{
  "qk_norm": true,
  "extras": ["local attention windows", "value embeddings"],
  "init_std_up": 0.0621,
  "lr_head": 0.00557,
  "warmup_steps": 488
}
Each number is 500 + 50 x the weight over the matrix's rms, rounded and kept within 0 to 999. Layers, rows and columns count from 0. Numbers have three digits each.

# up: layer 4 MLP up, 1536x192, rms 0.111, rows 929-1057, columns 144-191
# down: layer 4 MLP down (transposed), 1536x192, rms 0.095, rows 929-1056, columns 144-191
up929:490530557511472479616524453490532472506490552531532513523557487455469523494449466502417594487527519448512503451537487454521564444470546527536486
down929:528483513527485492493525529418496504495444507519511463482514452457385521445566503512497462520493494502546425446441454474527470501493484400396554
up930:561524453468477528547520426627509429499446552536506548487428512458580488481391526460577558562476538524391528475512466348445494542470576570577469
down930:421472543451580537396468548442578539515499534576472472372508456553511419455623504412468477492551481531540436499495563443508527398431557519556430
up931:472482487565641566560489454430523523466535555461463497484485466487536398523547525483508637561565505416472509466490468467435549481541462475454482
down931:487504484498557496513523516582448500490407620508451525558468526475490561538587591450481555560538419469478554572527435499491403410419468478402533
up932:483541494595483481505471412510470558477457483520508541597491512407560465514543449473516578513540496502428485516389496440469488514511482465527497
down932:498576502515481514364563559489547487560484505445542429504476555480483534474527517534526449456560502512486443549527516449538465526507574499472543
up933:451492413574536498532432467458543491532464532488580463501491496545511542506609494521459480502477561477513466490408529436515485486522477506407532
down933:503519486431498508464553517484561452533438486597496556552498513474488531369539589519513540528509450479562513465459471492516503399507437469452483
up934:532572469548552424465513475497468528617553402472564588512595514536534526428482474560554617506465459470512512439475535503456584441509470450480454
down934:514513490452494580486550560584557495440374535461564600439511527476391399535497491522478463460526592542495523563540511523455520483438478499520493
up935:525481539571543471510560526492578452496475505488546561560504506507511481497477474511440507557475498465513469497466486450481490508487473476501491
down935:480502501490488489478516503506480514511477519487504508501488521507469487474500488494515505486541501484494517485467500514517506498428512476494493
up936:569549555499528528558487470510478546521428475497493471508537488530446560515504436592587544522467421424584489473489513580506449513518454570449438
down936:471531579562555541596571634486452431568423554485429485481543438494516537590516502547499436420440545350483461446508437496567441498547484486477507
up937:606484426470493592527480466492489521546502541525496528527441506450442440490526449574464571490421541423444570469463445444526496489499489455520544
down937:563566481473519503459461479551449489418494453498513514511506481518415567546510558586479506554468470362503473439512520542442590494603594428554480
up938:458520443468578460419471483453537445462534626596603573606407443489500553442513465472520473464538426416511440494398528406540522454489525414523417
down938:498576429525485491488578532541586452564539536592540410603404480473460540417412479562474472540458533373575516504572574493493482527487468496451508
up939:477571486487502513561504439570533537580579544511407571578542492520399544430442466435530467532472540529519512622413547477525557464530523481456457
down939:553541478638519510544525454456546573482533603448504517477470465546586447456525503476554486422508504437513632456531512474507459474523542478613476
up940:410420442490577534375485532419443473453530532515520518572481468419538431491557479506505517583390491531505535428447520507531474438539513490558493
down940:486485526459597445403422479520519463425536548478526568470493452439459464454362484495516509555409493483601541554574480462569427504505496465505513
up941:464468477493548547544446421386467503555405482490479542545447466444429347449480537527586545562479477435486542439533623423440560448582483415460497
down941:491509523486543558554476527530553522491552536506490497487489439442593549468602534528536488484442486495509515556579434507510409482524539441487462
up942:488435448539568552371519470444591513454370528581520477548435446438451476461566498595482488546426444473503545539467543418487569506560490492490520
down942:495546577529446504486490455493460466491510571523451511486663530536465465589549514424490488404499500527421456468460546509497518477455392523543469
up943:493435572546562576540464494472587358501439505492505554501486437532417515492508549487418514466551608514582373592461461471549514537475500566534562
down943:445471480543559481463475564525500434480392509450481399625435494543454477579457488520509410447530548436546470447508499489475483554524476491468561
up944:503553412467482413504498485581447558581527478535437498507603487526465420483521510518532478527480459478520502529433576566524526470551512389407510
down944:570463498582463564607481493520565458467510552501573498461439535503606529538562438452499516530497530566458394623667502411392495482438514491580396
up945:519439419498565560497512478536556461391462512502495450537479480562468464535504568570491522507479469432393467490489572550471464607525508511449496
down945:490488538536421556408506539507484467447558434458545589497468535548540529409524485550455560548552534487529498424593510497406445532433537536499484
up946:477425479576520441444509585468454498447538502457512520546535525430550373439524463511407488433482479513548500521514540479534454452462491447436488
down946:433494546420610481475613436643585532465397535470483569424552480430595419562510533495574453563522529514551564526443467433483504524448457468409545
up947:488464499532589572426504441528512470404588519629507537534415458465482416453546473477480423532475419484510531495524496439461489479616434478473497
down947:613498533495519519501580553530495566471446558529398478506486491522517457469518454568578516451536536455386555496524593419511423520515478524601491
up948:456414512522531440400594558466429479462426472505564481586402549438523558440543497485464649510492490462468473550429489437538541556561438507496422
down948:387427477504537438494506470404514607525451469448606446591424465506505560524494514495505506453510467460506482497480509557498412386465488518576508
up949:517465549481515503441525565524434520554480540613548487514482515551484500447577487589445474554490543466532542468498480486397552433504450511455531
down949:539505443531523504463454425482533454495515426584482455604493478514581489414536487488468561474602470514440430506526604462547533424473499581561497
up950:502524502512488472417474549450452407428497523603470620451410515394510504466463485541545528479415606507467472442508495536563497478499540471432503
down950:409534390387560470488486465572455508527549564607445508432455556441510522450589568460467497545525478514479492499458498529554502529493593538451442
up951:528500451495534497427526528412491477435464441499401551620500436442478563516536469428586566509435407509488443510426557463521499551499503506395485
down951:478535571509432479525429585463580569519456483488462509495399553499517415475424444557497506516524456462417489567536491476492610514515465547515547
up952:500451541486564388424564447518558471446522506491600450509481494444424602549462497460496479612492484475499472478492460488545471506504496487586499
down952:458412469469483475475593485526527551505469469493509458534475484389464485498426565500486563534532461482591425523498422455459406542517510413550569
up953:506447576512583458366440478459500508428603555487500597552385426500547485523516443486536515551522497546469465489455533477511549467543493483412444
down953:433498490544577456482524505549430539510443504403499482575516391524533510570460397500498445465491502422522546551438447517533578479493552461511514
up954:485482551511525477492546464509443478430540505464535422530569489436508479474514517487439522446515499536455517519496462417554505531518435452428491
down954:443463471487559521519486510496589549528448503498522553562503512559529522523463528526482561628515569436583530460605477499530381432481515550556494
up955:566574506494570396526602517426562458464460535478610524517447515512569445367533557596458557426518474455473533525529495486490527554580515515512438
down955:539462592431566421518561570500537520444479633524487555519557403472500472546589437513454522546399468467512577640454482466552505512507500481410527
up956:564506522524530578471557515482471501491463443563437498504444565439500489522465450504568485540369430510490452502579526484366514567519483477513446
down956:490510437519515545482533446530566470444461542467544591450555501511477488525446524488486499491497509522443402550472508451538417440513508545510402
up957:478426404500545463543463455534546477418502535505555580521538460505537432476560491559499531561508570506459538510499511383469566585466475474589520
down957:550501508626517580449630545477500408452582577451434530477492449500503501462492471547526533595448532422576554658598479483412506526550479539445551
up958:449486427538556489574537641405447490473529475486402478474447488468512548433442403542609559526376480511475397513433557575495464486526419535429475
down958:520540428590520514456461424467506469440495528553582612474528450491504525562552410382465433509581526510497529503524432491517406554620455472598417
up959:442522589581511557566419464546554498494430430546528533470538509324599550526510409511491544527410533514366430483557519427507534491539464496545430
down959:663473528444523647448493477504502605526518569443425599419531615507444513444496482511437483446520528477497550493441540490417398590544548534500453
up960:536554512535518426495545454546484503550374555544516504489506523500397516416483447557465478460533470509580466468512502463497472566575526525542509
down960:473469591442515457573447522460473502566484498454491489462537486470564557504446500489504418495518472467399538497592435531524449500490434492472436
up961:513463493566633579553539501429486377503511504482468548547587515524495495410515498598519471459493478495452519534549566502547505491516500457496447
down961:479466487548426467575493449552527461604463593571473529459499466512562496510470506478465537441505446582415533536598509505516498485480450481481559
up962:522570561513505471476406469563525462404390466542461568601482538416537444560544401470498563584486593503517468592412495513435554467502558422520542
down962:639534548545470431475484582467433558522530459512447490574425551617540540468446488527476463492514492558493389498507572565454488464633561489556449
up963:612430460548504573550532489518572485533524430575522583458496498466457436423426525518461556571460447505456466469533511494429499555489461546502485
down963:491596581483458420489545566552506519553493495478516442484504516548478416466446487488587488533467474453584520459521466476448496582529490485432608
up964:518510536484550462501602531479427408419474529539445492486384618453497516458473520489460490542426475380496484475419489533520397515519371475465457
down964:507508547552507489546520533479374484508415411483407545499530587546475519489496471479458492412505451463523554497518482544450475515486504498500617
up965:520570473541595541515488511467522454509465579541530455594540501463401485451524515470420515532510431420487540540507520475447492551528486507433445
down965:518433491454481507587497496500485569479420589485474529510500445453531525579595532530517486422513440488440482557491447488556423400431467624475563
up966:464497571439558607362514570354541443477442519491526562487537500444562537537428513450511601558510537547375452504494503506544574554493479511526392
down966:481546512417517499430451551541446409589475431576499439480485434479424487561513420513474471532447516542505530543542472557495481646506445526509564
up967:594527356515503589581482463458506451504442501616485621523533524511482514459477544465449589494505508486477453508514539418516477567500534462424461
down967:454533482435552496495473493521551537447497569517408582534455547534493479490516513566458459530457526551464533592642509442451551607530554431379495
up968:442549511429544464411516518488461479376365599592510532546455512485509364425541489420461544473334581490511523474544528485450561413467501524410508
down968:505503478435566498479423474624582460611517581576381543512592534475440428436498518547525488443553579573460503388480570528525465559496585517486494
up969:397515487513571560580449475502581525536524476515471415532483486580452492498494438496482513454530446448463525488509427425478560484517442408445493
down969:522475466500499426488501450472496421439437574502450534434474448509480478469538543473501457548476498445514537581440411505523522483523493507460546
up970:551465398570435533536507519535458534581513538536546499551549451488578526497490479486347475551511536485487413525474473490540529501488488557437482
down970:487451431598414562497488584559492613551554515495462525542513545518433528514492416578549478570489473463492446559510511472498591466544500506495504
up971:435441434532566412576495469492538462482535519515634562484489448453517456526571544439531464515426543448524486396455535454523481568533519468501423
down971:339554443556559483525587420453485521517509605546515522480467538565558552549526496520477437452596478565470535496520580444568398512488575462608507
up972:446449557524467504500584463451549415482461540484518599675429448483500609508488519516432510499457541481530393489348506443522576510567476522585470
down972:454496454569436433516483532482529559523450539499491455544519538516498580576503542470486549549511533457472562520545533468439572566516512523484409
up973:548483437480537437447476489582471525507589630541477507443498591559572479508486507571527485439516507494500497449493498451528489451518529450410472
down973:563508465559506537517510505417449526534603518494493550540441453467512509445495484545502461556451491526491529506482502519457518428525555545442528
up974:541541443477561501456512469520500476514544434503595513530455563509517393431479486489432538463386472443478435537382560512429521517534523476573480
down974:547434434497633441471556502439534458449493508487525462551454558454454445546505444601476533446548538496519561583509453480525487541483525474542493
up975:580551528565480479540538567575435456496489547572510516464555477380533527544467577482481503476412523496361473501494502392495592542450404494547399
down975:626604511429551407515531418624514484524484472438471420568571448557438366456420541505434560438475489404534482471464463458569542421598491430478497
up976:465476484487512544431514456547446530547389488515503454508507498555487594483457442564553618465564472476457515621349481462525470478531503491458525
down976:524454485522475582467565591521569510526506524477512496451481462535573451510442479509597429501496528400531503491484513540575522496599570551523430
up977:460471521541497552497578474425474504573445568464509451580509550560515441421422504526522580527520558504447533515532581526522554490534475550588471
down977:495516445441523486486469434468540474488466455437492545484498467593656595463544547566394515503418456483379539428454485531502680480447529449491533
up978:404444541650553540513515439572574483538496487502562488500456484502524512444437519437385597545521532381519559489605458529388557601557529545528507
down978:615511562511605474563500469520555447500554604537400491557383501470412519557461453487473494515601546531580614480525528463526446474494565598371466
up979:527498530554487496566571440438547501531552567545478535592538455510476487506531527555545478471542615478477419459441482579526444497502516500508524
down979:517446501499565599566500442511501562528412488450630507415449511523518450524429528387534446477546518534529541437464500523546527541450511454431442
up980:450514361489530463463535440551512524493450548603521418511473483436572406541525493521537486480431536528560605527470508513558532503629466496578464
down980:518596338546483513486500497559536461445432462531468488418414445406534533503566530569530413492494495516496509473548536512445501540525537440561484
up981:509458592484511566609530479480560470452538491496556512452478556464421597449564465469456565483491543443496392540603482452491400551473435530422447
down981:589516425551417484503519514604459500489515509479460517408485408592492527512451473500461498527504592444396460569534496517532501487445516531567505
up982:428516550539476515515477394511607467499477486491529496502616477482420543540514557417470520510490461490496499647415501422545451426499440462493436
down982:465482529544469546512448545494530501529528505464473538468520481488490518483416366577501550470549509539435561456474487505424541522474528516501533
up983:585586515476658476489519475433533419430547529475555528487530465492469486409552537566498519496517459491546504484479568506510507606563477491503453
down983:535526548479486500520475513385411562515505561562455466494461418437474485541478481496571504468503433393414510577517468564527509477522461496511534
up984:672544515499499510587516443417532507479477636511369559573545422431384615605513431444439532519474566443585459484571471458555453477521481462478453
down984:588496536491459449590538466483601547626517517541504540562494463527504537417609450485497558443505574526464497470482455504506508481501519487513463
up985:421517586464495509531538437514553501474428562615477579568473492408497405418477598475481497500457444415509524566537479492592499558563528453515436
down985:479532480446510645539530406512618489497423534536359542575489453518477543504473495537526491477432455536478527476486546447448502536528515526563441
up986:498459479526517450543450422519485396434542608593439514522387477495579551470466575593583457484382590440490538509508491463465420424479523417492447
down986:505433508557449594489550566509518514503544505525499422407580506511482521485345497496488462523508490576545464502491552563502569538517441414400525
up987:472447461473585502527467461510535374441630539438481491571495445495502466463463547540539477504420542544427426441527464537602428427518482517527492
down987:527577382572495545466544460537546484461475551500514432472514630529576464508522482574510402441462428525426533489549458554393465404574472555555439
up988:538392461484496487509432505499555510513309570618627478513332472489512510485473520486420610478457527513576467453352496519499499496528446610587493
down988:400492451508506496467434559499449609451472497527522510428515515493574483459501435505552532461435509464582534605485493549475513406483555559523411
up989:487421534436571485587521408492515534431514591464465533484431464537536448493569548432456568561496528408488438503496420484461468535612495529506522
down989:525553560600548550559536482559518517499506589534545565547500454569515436466480520516478573493473411520545495482555504438492508496534448466557462
up990:534562415511513485500532477465458457413463497539529525557448598493455569513531563541518503488439549482535427485503617457600471472595442385459532
down990:605515467517584548519509490516500530498493465372589541609608456485398444589629416526493538476454523539464517526523483420504466526445566511431603
up991:495559609505620472508517398467493483399430530446567568525470388427545453417590540421518564579532554520478500496498597497473459530529545492579529
down991:496591462468596381532529559444530515514471550496535404555464523505520502615510433461491460554466532484536519500507462499555428436544533437578540
up992:533568497447476491490603463368437479488437510586411505512529465430452527507410487428436525528512476462547454526534523418565447503479499585523511
down992:458455451502525547568446526535628483568446589508518533432517453497544484518537433387510455464496431486517509503647449472535451534514383479481516
up993:441509445543536529555518475452524520462511574492528454580454541478470551500481466490494477460482460480506509491415532518463440501492465514450461
down993:539536424473547495555544516544524558585475564590444592485489473494538579493474472532541490450566545592508499507392442435498545480568431522475543
up994:507410471518510522528592503499507495554501529512490480520427514510588525505468513578461506503418550531469485446519486480531520522480424415508506
down994:412537518467421446554534503528545415549463451421514529467575548510470424433492487490469443520569471606501491510455485552493504495434513495534535
up995:465503506453484397437487501542497497539433539574444569538547557412445482455467490593478528517501446532503420493542571410482535585533480467529458
down995:478529472474564548476477514465520443508522475481523586586525462439508539429533473500424392519440535499461455529436530421527492414535543521548479
up996:422499520513525402502486472567517390419573558488509525559523509436622457470517439549430632523356522492564538490551568360365467523488514514478340
down996:413537532519525506467395597465472489543530561456463536515606538499475559564567452529456488522552466477536558555448509543467493478361543509479539
up997:551539492468568422490473421614548489401380513631578555471503563584475524465457424491347552487520465508509505518539463365481543584524497375525356
down997:449491602412487460605534580410486502500421442492452490540555557447466478529395467573502514507475507487501508463591412561563442413539482600497435
up998:397454480525480552522483500512474453559524522477443626577463506479539503488443466493482542511482491519506588444495606522394530616532431535499492
down998:417521496555607435460466577547554484432406552486472508422464513590473504553525510418464570442507504425542592579555432527483470562564463554481425
up999:531496563550516442531463539540426485513451553545553426557481480527546540531539489478512547541529536446459479476496529480533471500497508428439457
down999:551512574466462527531607556533402513575432460501580558566560556520494470504443433475587429493519418562519448470498514482471473533513525606506455
up1000:412462513475528592510513461443528498527479496478477485483410444506459494518506548469513533510502467404566544535490517583542525458482477576505471
down1000:565488492515434424525512458564492500568493441541482469474507444451507541541464447544504448464577574491482440444548425394493520517474529449481528
up1001:416555536523606517497524612502518485442551419536485585469536547542582528484533511530547583572543438458513483478485523528491498546542437532486465
down1001:529394518464508621513480479524532452506424495551499437432466434479503450581453507522602503543527452534461513583476524484506612571542517519487494
up1002:556423556501515578526575547284525435450503550459508501504529564429435490469456404399456654547468464481395504486536541442526508521530522536510406
down1002:595439508620521561561496300538477628530532613536530477459459483529482468523606623571583393495564407545516516492510474556488530477527468411400504
up1003:429420481543530579600539447464540490516378542502615527463519437433492444479477599476519551533488516457432364554534467475431500537521455494488440
down1003:448502523498389462583452474467481545554450490470512613555508514469579421449456672525425550600579475466513514436450484420541453477465479542412532
up1004:507457517505471591386509593520533421429482523553517581451423485473547601482502396475446528422511585512422444516478540511400478439487537480547495
down1004:386484549506614544491487638428519538529424574527536544501503524469473471542504486486525428465537535495551478521530497621560472438501495525518512
up1005:501509524523608485334504553502510491446521420543509662551479414550429458440434434493515487541484510455534506423405530516494522535507543570445514
down1005:547508488468473507572506437484426497460523452544527506453472517562489438469462465527484594488490475527456469515544519520441455604422481585461503
up1006:539552487570453584546499468455458539501442581451523454468581456482502425487421461495505596574550477407414513420521542522476406426506472554431452
down1006:534429522533448530510481484510513464535522613548500464576552472510447568472481511495573523590481478539561588445450466490452468593478446578494586
up1007:484519510553511469490514507488569469487541506526522534522548502494502487506528527525461528525455510435522474516478537478487489518543478501492496
down1007:464509556487493501434498485520489522471508533511471441485503549475489475474525490451480487461483490496491509505507492518520478442474456494489505
up1008:536561539498513488475523521510407490525557572543486520417560591515478460528460472597502488512443453427597515462517534479504521516561530539492495
down1008:532483517616459512542531475475439526541495457480495496512453577507473525552506551458461472543513445549522576460441495491549584468425533501467468
up1009:578522532506521454459508572573589459535568453538617628483557437484527558469473520501472503474487571546454457533478452502480635391454574557484476
down1009:546490529551453490505458464504494514449525562479451521486538468491550421568434438434431529432591583520565527483585470460465549545443422485542546
up1010:479521577497472508476496522394561508559537568482421517536584489506586490382538523658437441471456599524459527624537459362560577446491539452503434
down1010:465458582525442508542519391482425561577507589463537490554536538549476519476424457470606531554423423524545513546543512580534521502529536549436469
up1011:588432503529602452571548508530535485475546516484509589465421515500494545556497543498472554452484473440515452518471515420482479595540444503538500
down1011:470534492419562431449478552437487479536473493427495464498530551470514531546540473548466437460533560498460493594560516458567519509423503484507527
up1012:448469503507448453501465537487494516519554576507447526561435487446562511550498492495454497572479538441505489519442524531549521453488451590522538
down1012:497654496579454511479580542552544494533435512543459522487517460501472480505490506552509486534462478580504553506477521504494502491489559488485555
up1013:524441455519544500462451453448628416542537511488554530507570563554515509412469507475541485500536449494446500480396488453525531452500490425572508
down1013:482564460470536540558479502550565536572514550525597521518450408491451483505542476581589492543465547460527520508526432518498451434510498555507496
up1014:542465347462582478496411503474542484375442569535492514449551464441512442567543607453492540514466484514581497431609482332525423491501506455490441
down1014:443501493590560535540527533530499499425523515498434577373484469592511478496501539550551457528461515483530474551479533537476471542505491472500550
up1015:640483546478493463469490550534467482525481559464510506473510508482570552564551457600563491513486433548464546527562464523446558514525499544550540
down1015:537437405534463559513604536515490574575548563492525494445578409494555529528528559598511457504508573491547511454385521540566577388509533550460539
up1016:417489514469593478372444523500478394485529516464491541495453421496484402479510604511486525528401490497421491486528491412548568440544508418428427
down1016:498427499466579466479533521534554482469382527545531533522488576490432373455488517603495539465428515498479536577561517490518462595605487437655461
up1017:525603414487548519477499470532520492502491574544432469520564532549448480532529556498460530457482476464582467461501570504441471461520503447482443
down1017:554527512587496404525467460404379508525546549502448416458450509537451532559488463503455469489470494484467531475666544466486609566432590512455470
up1018:465484479584457502423462495467496489604535502497572459463417443512501499564515474471491545476473456548484474509437625502482528547467563457509495
down1018:450497497502565483506536522546532538510445506520505588554572487544571492426503495542453507494452452500508468462548457454504449477542446471576446
up1019:427502579469487588444555489554518507500502447478507504475550434637529422461468456486454462467431513489544489469526477501500517493540465592520486
down1019:583539401461485556486478564543449465496496559472471409458465433482560473473477580516526488477614580451463506560514437564537454419431459488530494
up1020:452433482461564537463477547525528448506410535497441540548428511630455499500503487490553446527420478483473536523476550422456524501460458555455513
down1020:518613485533515490513445375568592580548389403540573392520576426556488465492477533513520559534422498486619667526503532484502492583501531544412575
up1021:436445495503488489468587405512607522471507497561613460529513535463478477471488554385432514462461471486525461540537490519476419513485426507516464
down1021:515486494473469581537586447570622548540474524417520475466525504466566473490480442391566508525515608512467467469570570542428523626530482480483519
up1022:467467549573523469472433471451587546455443498543441490513481434474467431455526419511541520484483445499487480640488557570466487485482425564499534
down1022:482567436494513513516473505502505677574496556534496462380495486564550476486460476464504419530471345544579540524506505471481487489516556451516517
up1023:561463487450526534440482551441489475460509491657447498560500480409533486465514551507481599467516552505399436492485625514590532518500535521464533
down1023:501466522531464469536516614479551494512619548425415491442430488562420480509540531529590429536535497425534568479587532504507454486469446535572511
up1024:526527531575530460541612414539591491463432604452495486486516505426464549536439605587503524562540478436533484495514453450472590484518552483441428
down1024:484441462514506534522492577479514579537476444508487532412418437437494482360541544574480484538498481470466404495449489495511431504530561507510523
up1025:559489471419470418440487543516519522431505493611463582481568404447484562468519407582511498561544472584424460521426531505520528534506478505487511
down1025:545453563534410560500508576491497601542528472467522569524420520553463504402477470462521487398558510546442501464521415474431467406483596504436439
up1026:547524482463546490485482606468482493514543605474557525510460565468499543504478528546468528512507481473547496472531502504516475407489537528446461
down1026:497501483542446445527446519527486542519559425517549493411496506511517556457452493585543414467518474524539491485615415606393525573517553436438581
up1027:597458412469617545430453487433586447535512545541446486509509389395385503535538562542508579604494540498431497445449451392532430510486456565506437
down1027:562535504586477531497628484485490454469500477461404393521518535492488428386420415513468539591402422481492480439501551546473538598534387469448538
up1028:488381448544501475482559505522458495501418456489551487513491500528507490417488498486568489483427545553485551558467529490497568528539499492487519
down1028:459554515542531456441447486509457473474560454573502506476423500519485475512438471439521531513576492496563493541515489525497531573512507456535511
up1029:588485466523627440539470505489507399417613558460468469479406404501523570509544495501601433507401446488483524415463462484551449642536450400536539
down1029:499570543437461490556551395511432449529423422474495410407487471403516574474590463495505475408514399568388530398387597494546381556494373499547554
up1030:507370469577544628505544522432571470425528508476553554434480527423544492473457413498541549561458571462482435488500476501508431485451529618448478
down1030:442483508464571497503576423473445485514460506485511573535521395502484500559538494532502410419543494625468562509533524548460521529490474503463588
up1031:530392478478553563561525469460528536314419603504487585485482539420469501468502576438519505509489574423565496546651542451538428584563453510489475
down1031:524542445486519555541468468548495578555587464465491556467513493586499519417402464528455476435510572452562472518524414406440476478574451490508557
up1032:470491426503571438460491489555503490453505494460570537480522482473495431547447477578538487442544404591486550530488541507466512497515490408457443
down1032:447482566502503444491469423474475487420453485560373531489541557488497628404486591479536506479471481475621513458575441558508486472500472507510535
up1033:536615562474573410526540439555542525545491616507479571563531462440529488528431481564489548505519500468563385503504432410497522457550417508443507
down1033:464473497489533457542491486553483622498489506528579448494397453521510473552491646429541477460581530489422532527516409498556468520456515506512559
up1034:529476524526538497489520488495548479537487506497477490541516547520515518478489482486479509560470492468474417483474548500438522504517453487484446
down1034:480486488491528446464550521518516476482453489515497512426506532478511506520517500513482470484492482514477502477535481479554515549501474500488508
up1035:535524455505464604515606492504567504497456502576527430521596436516543361493531496424500533513487565529603451514482445536519477430508454567548475
down1035:372463532504496492481548546496518472533541464504406477510476409433540504651489554570549614442507530554460481449499518560463422463525488553485508
up1036:479479473535553389485519448474648430590549521516518556509447498525492509438525527493425477514469524452570485455498493387499470432533472448437458
down1036:491519533414500540541596500570554529482441479453536491522587460464554454464455529511502485480478586529468508558560467463406467534547418556546575
up1037:480484570511508484513486413473578490542520475509419534540480430564493527507332486440439533491552439381531476529540551544544470473496409420491459
down1037:537449500454491487411473556599488510411396440496561512445480536473554467486520512491570477521526640506502433478517420509492479414527478482494535
up1038:471475406534504478360469582390499445435491463504432582515477578578445532416401413543521557488444471542442501531479529511520546421542514422389439
down1038:491469412502523615475477478484498388403507554505470483479487454592501524501519539538521490479522470500544433532577557512564568479516505567461419
up1039:577551469630495514486463474479482464498542522472583461541497540531586397523469590486524465526511432502392543489392507446503443428495461508559457
down1039:519500447577511546525442572493565587509554553490526470473488494473380416526517494520499420486572523462532474566483485511533582478510493448479527
up1040:501539550511463500523550486489482423575479483518487559578542569499472518438449462647544599569524521481525519424542471477413474584558506477452431
down1040:447560465528487573457515562481500519509527505486532510463621644581480615509529498560504496472529517470449539568490610516610439496439534465445459
up1041:463520467532561501502493508511469396525424416526528580498548563560475489476524574456450472509453507484479472461440600494480554523517506409510442
down1041:449548550548466509496546480487521513511486553469493438499470518468487509490458491515536529538494475573441556497585549575477487502476486507529527
up1042:575568443525558509578570397465484546439433532481538491614565523430477424526382507523476493516444532543546520518484519435565471557458505580566526
down1042:523453496493497531547455506490445549497550452496567477501426522582486598397538561514550503481443480414425422470527457497493484470516471376446503
up1043:532508429475529445506480486516480513526421474568445456498458500465462477458519456510505567503487550391539475517534567490458475492493467512526502
down1043:537550547541562616479470469562555499503528518537552499459534433590506483510455475436386454432528554469477462534410411482482541493607492516518434
up1044:419551518577533545447497464518554510496544530519488483496488536527473499454460493523507540515546479462488528425509490500434569561561545434418484
down1044:503497435450578492478508493542527523494474584540483560442539472472503477578622554466458466475550455565412507588425497564511499401426463542489539
up1045:540585451583520523505579562552542555568515454486433474460520514454498403444436429511486448514489435449516409466520525493401550586485464444488488
down1045:413535390538592509528588417486421556454548503584466462514500422493523462474512460497539545523473488561526505522524488465486510475611575520495555
up1046:589560512512574519440541509558500440479525511476530523476450429572517491457491462473481523466522537488620493482441528435590439474556496592463459
down1046:497474495532549512563547484405483428524443564470442479564596446541515498482503471587502464444432414594402499417584567531502588551446458521450506
up1047:549519429433472547503532524506450501570487492543543514509520474475397503480463523479550591522511537493468464494489579458499519613576478472489513
down1047:593554546549481484471502475583548572555539533529431457465478470494414509447565494505529466433565421432533569515571548472521458441523456430490510
up1048:526492458642571449449449484442529416510540512541519493510523538478468458474507545504513447571528489431522485499509517463524471590489420512541486
down1048:494542569483537497477538536568518480507490547577384482494604514484486548502441491552514495535497570390502520549499478491494512569445510544459566
up1049:532390507473480527433442422465448530432474555536696427520565499498516520520527436521457581597448406480516474519445614476546467472506539479489511
down1049:544479369580458549565590398510460533503577455472558495531456462605431452567473481485533422613490477514507417500403501406571462450573500568467543
up1050:523550519568515494369506479520579420514485548511499500480512502430535513475424566568444448579448451550503479542488495614478489508517498460422444
down1050:446475459439483506435500565505464574470523521517517551392436500439579462410479467520564550521523566577533457381519487513480539523459573453536548
up1051:519532462537536527570480500487557479497478491558557532536487461496531509465494540517491591452486456490468464520455575487485473471518422468529461
down1051:513513511500494537518469516560469506493498518608478465471542481578428513498581563480544445468578450457501550467570505545546430445500458473485490
up1052:557505501579501454444518475536519486543474568513507486521529564538597501524472574538527492542505518459382518544423463489557533406472488470490499
down1052:487443544559528491499429554461525515548561470424545441441491477493480439504476462446499471443521492487490544542417540523516490489489514518447435
up1053:589569480508519487612539429503523477485477444517475487555544428440512532393485432430535586502459453505528375384483458489473476545530486398517464
down1053:502473390504491439502487561498447501501516494516462487494529405589433490519603537477564484497482492526572545574470509511467501516498520469355543
up1054:561549491482539540470504480436556425450527584541433514558494378419413485531412468626602552586496508446579450520518486519579455504515481483541531
down1054:454459523568524584533427443436453519496472533543468558522570438556559544593481401426519505502528402415551440488551489496549487459516432518506472
up1055:377425487528579455416540472507590445506483489451477558514479509491607465496428490613435626431484604526426504562425515454490476487527431482570459
down1055:480570447528576521608498415518474533442440545505488464553504368526528473509572604491442495527465574420507657547474488448508493542541518504433588
up1056:519532499509517451399451489462527512499510469474469539513498462503472422423523394445604464511453431510526525439472566519518491422508511449494521
down1056:512517464489492514501464441513515517535428596555468518483507518507473506524495496558483489498477500547554496568591440464546508396551499436561555
up1057:479580511582505504497482475587590451535489542574508474511515532521502481495495537522489510510500450549573441479497480512559501506600518492449530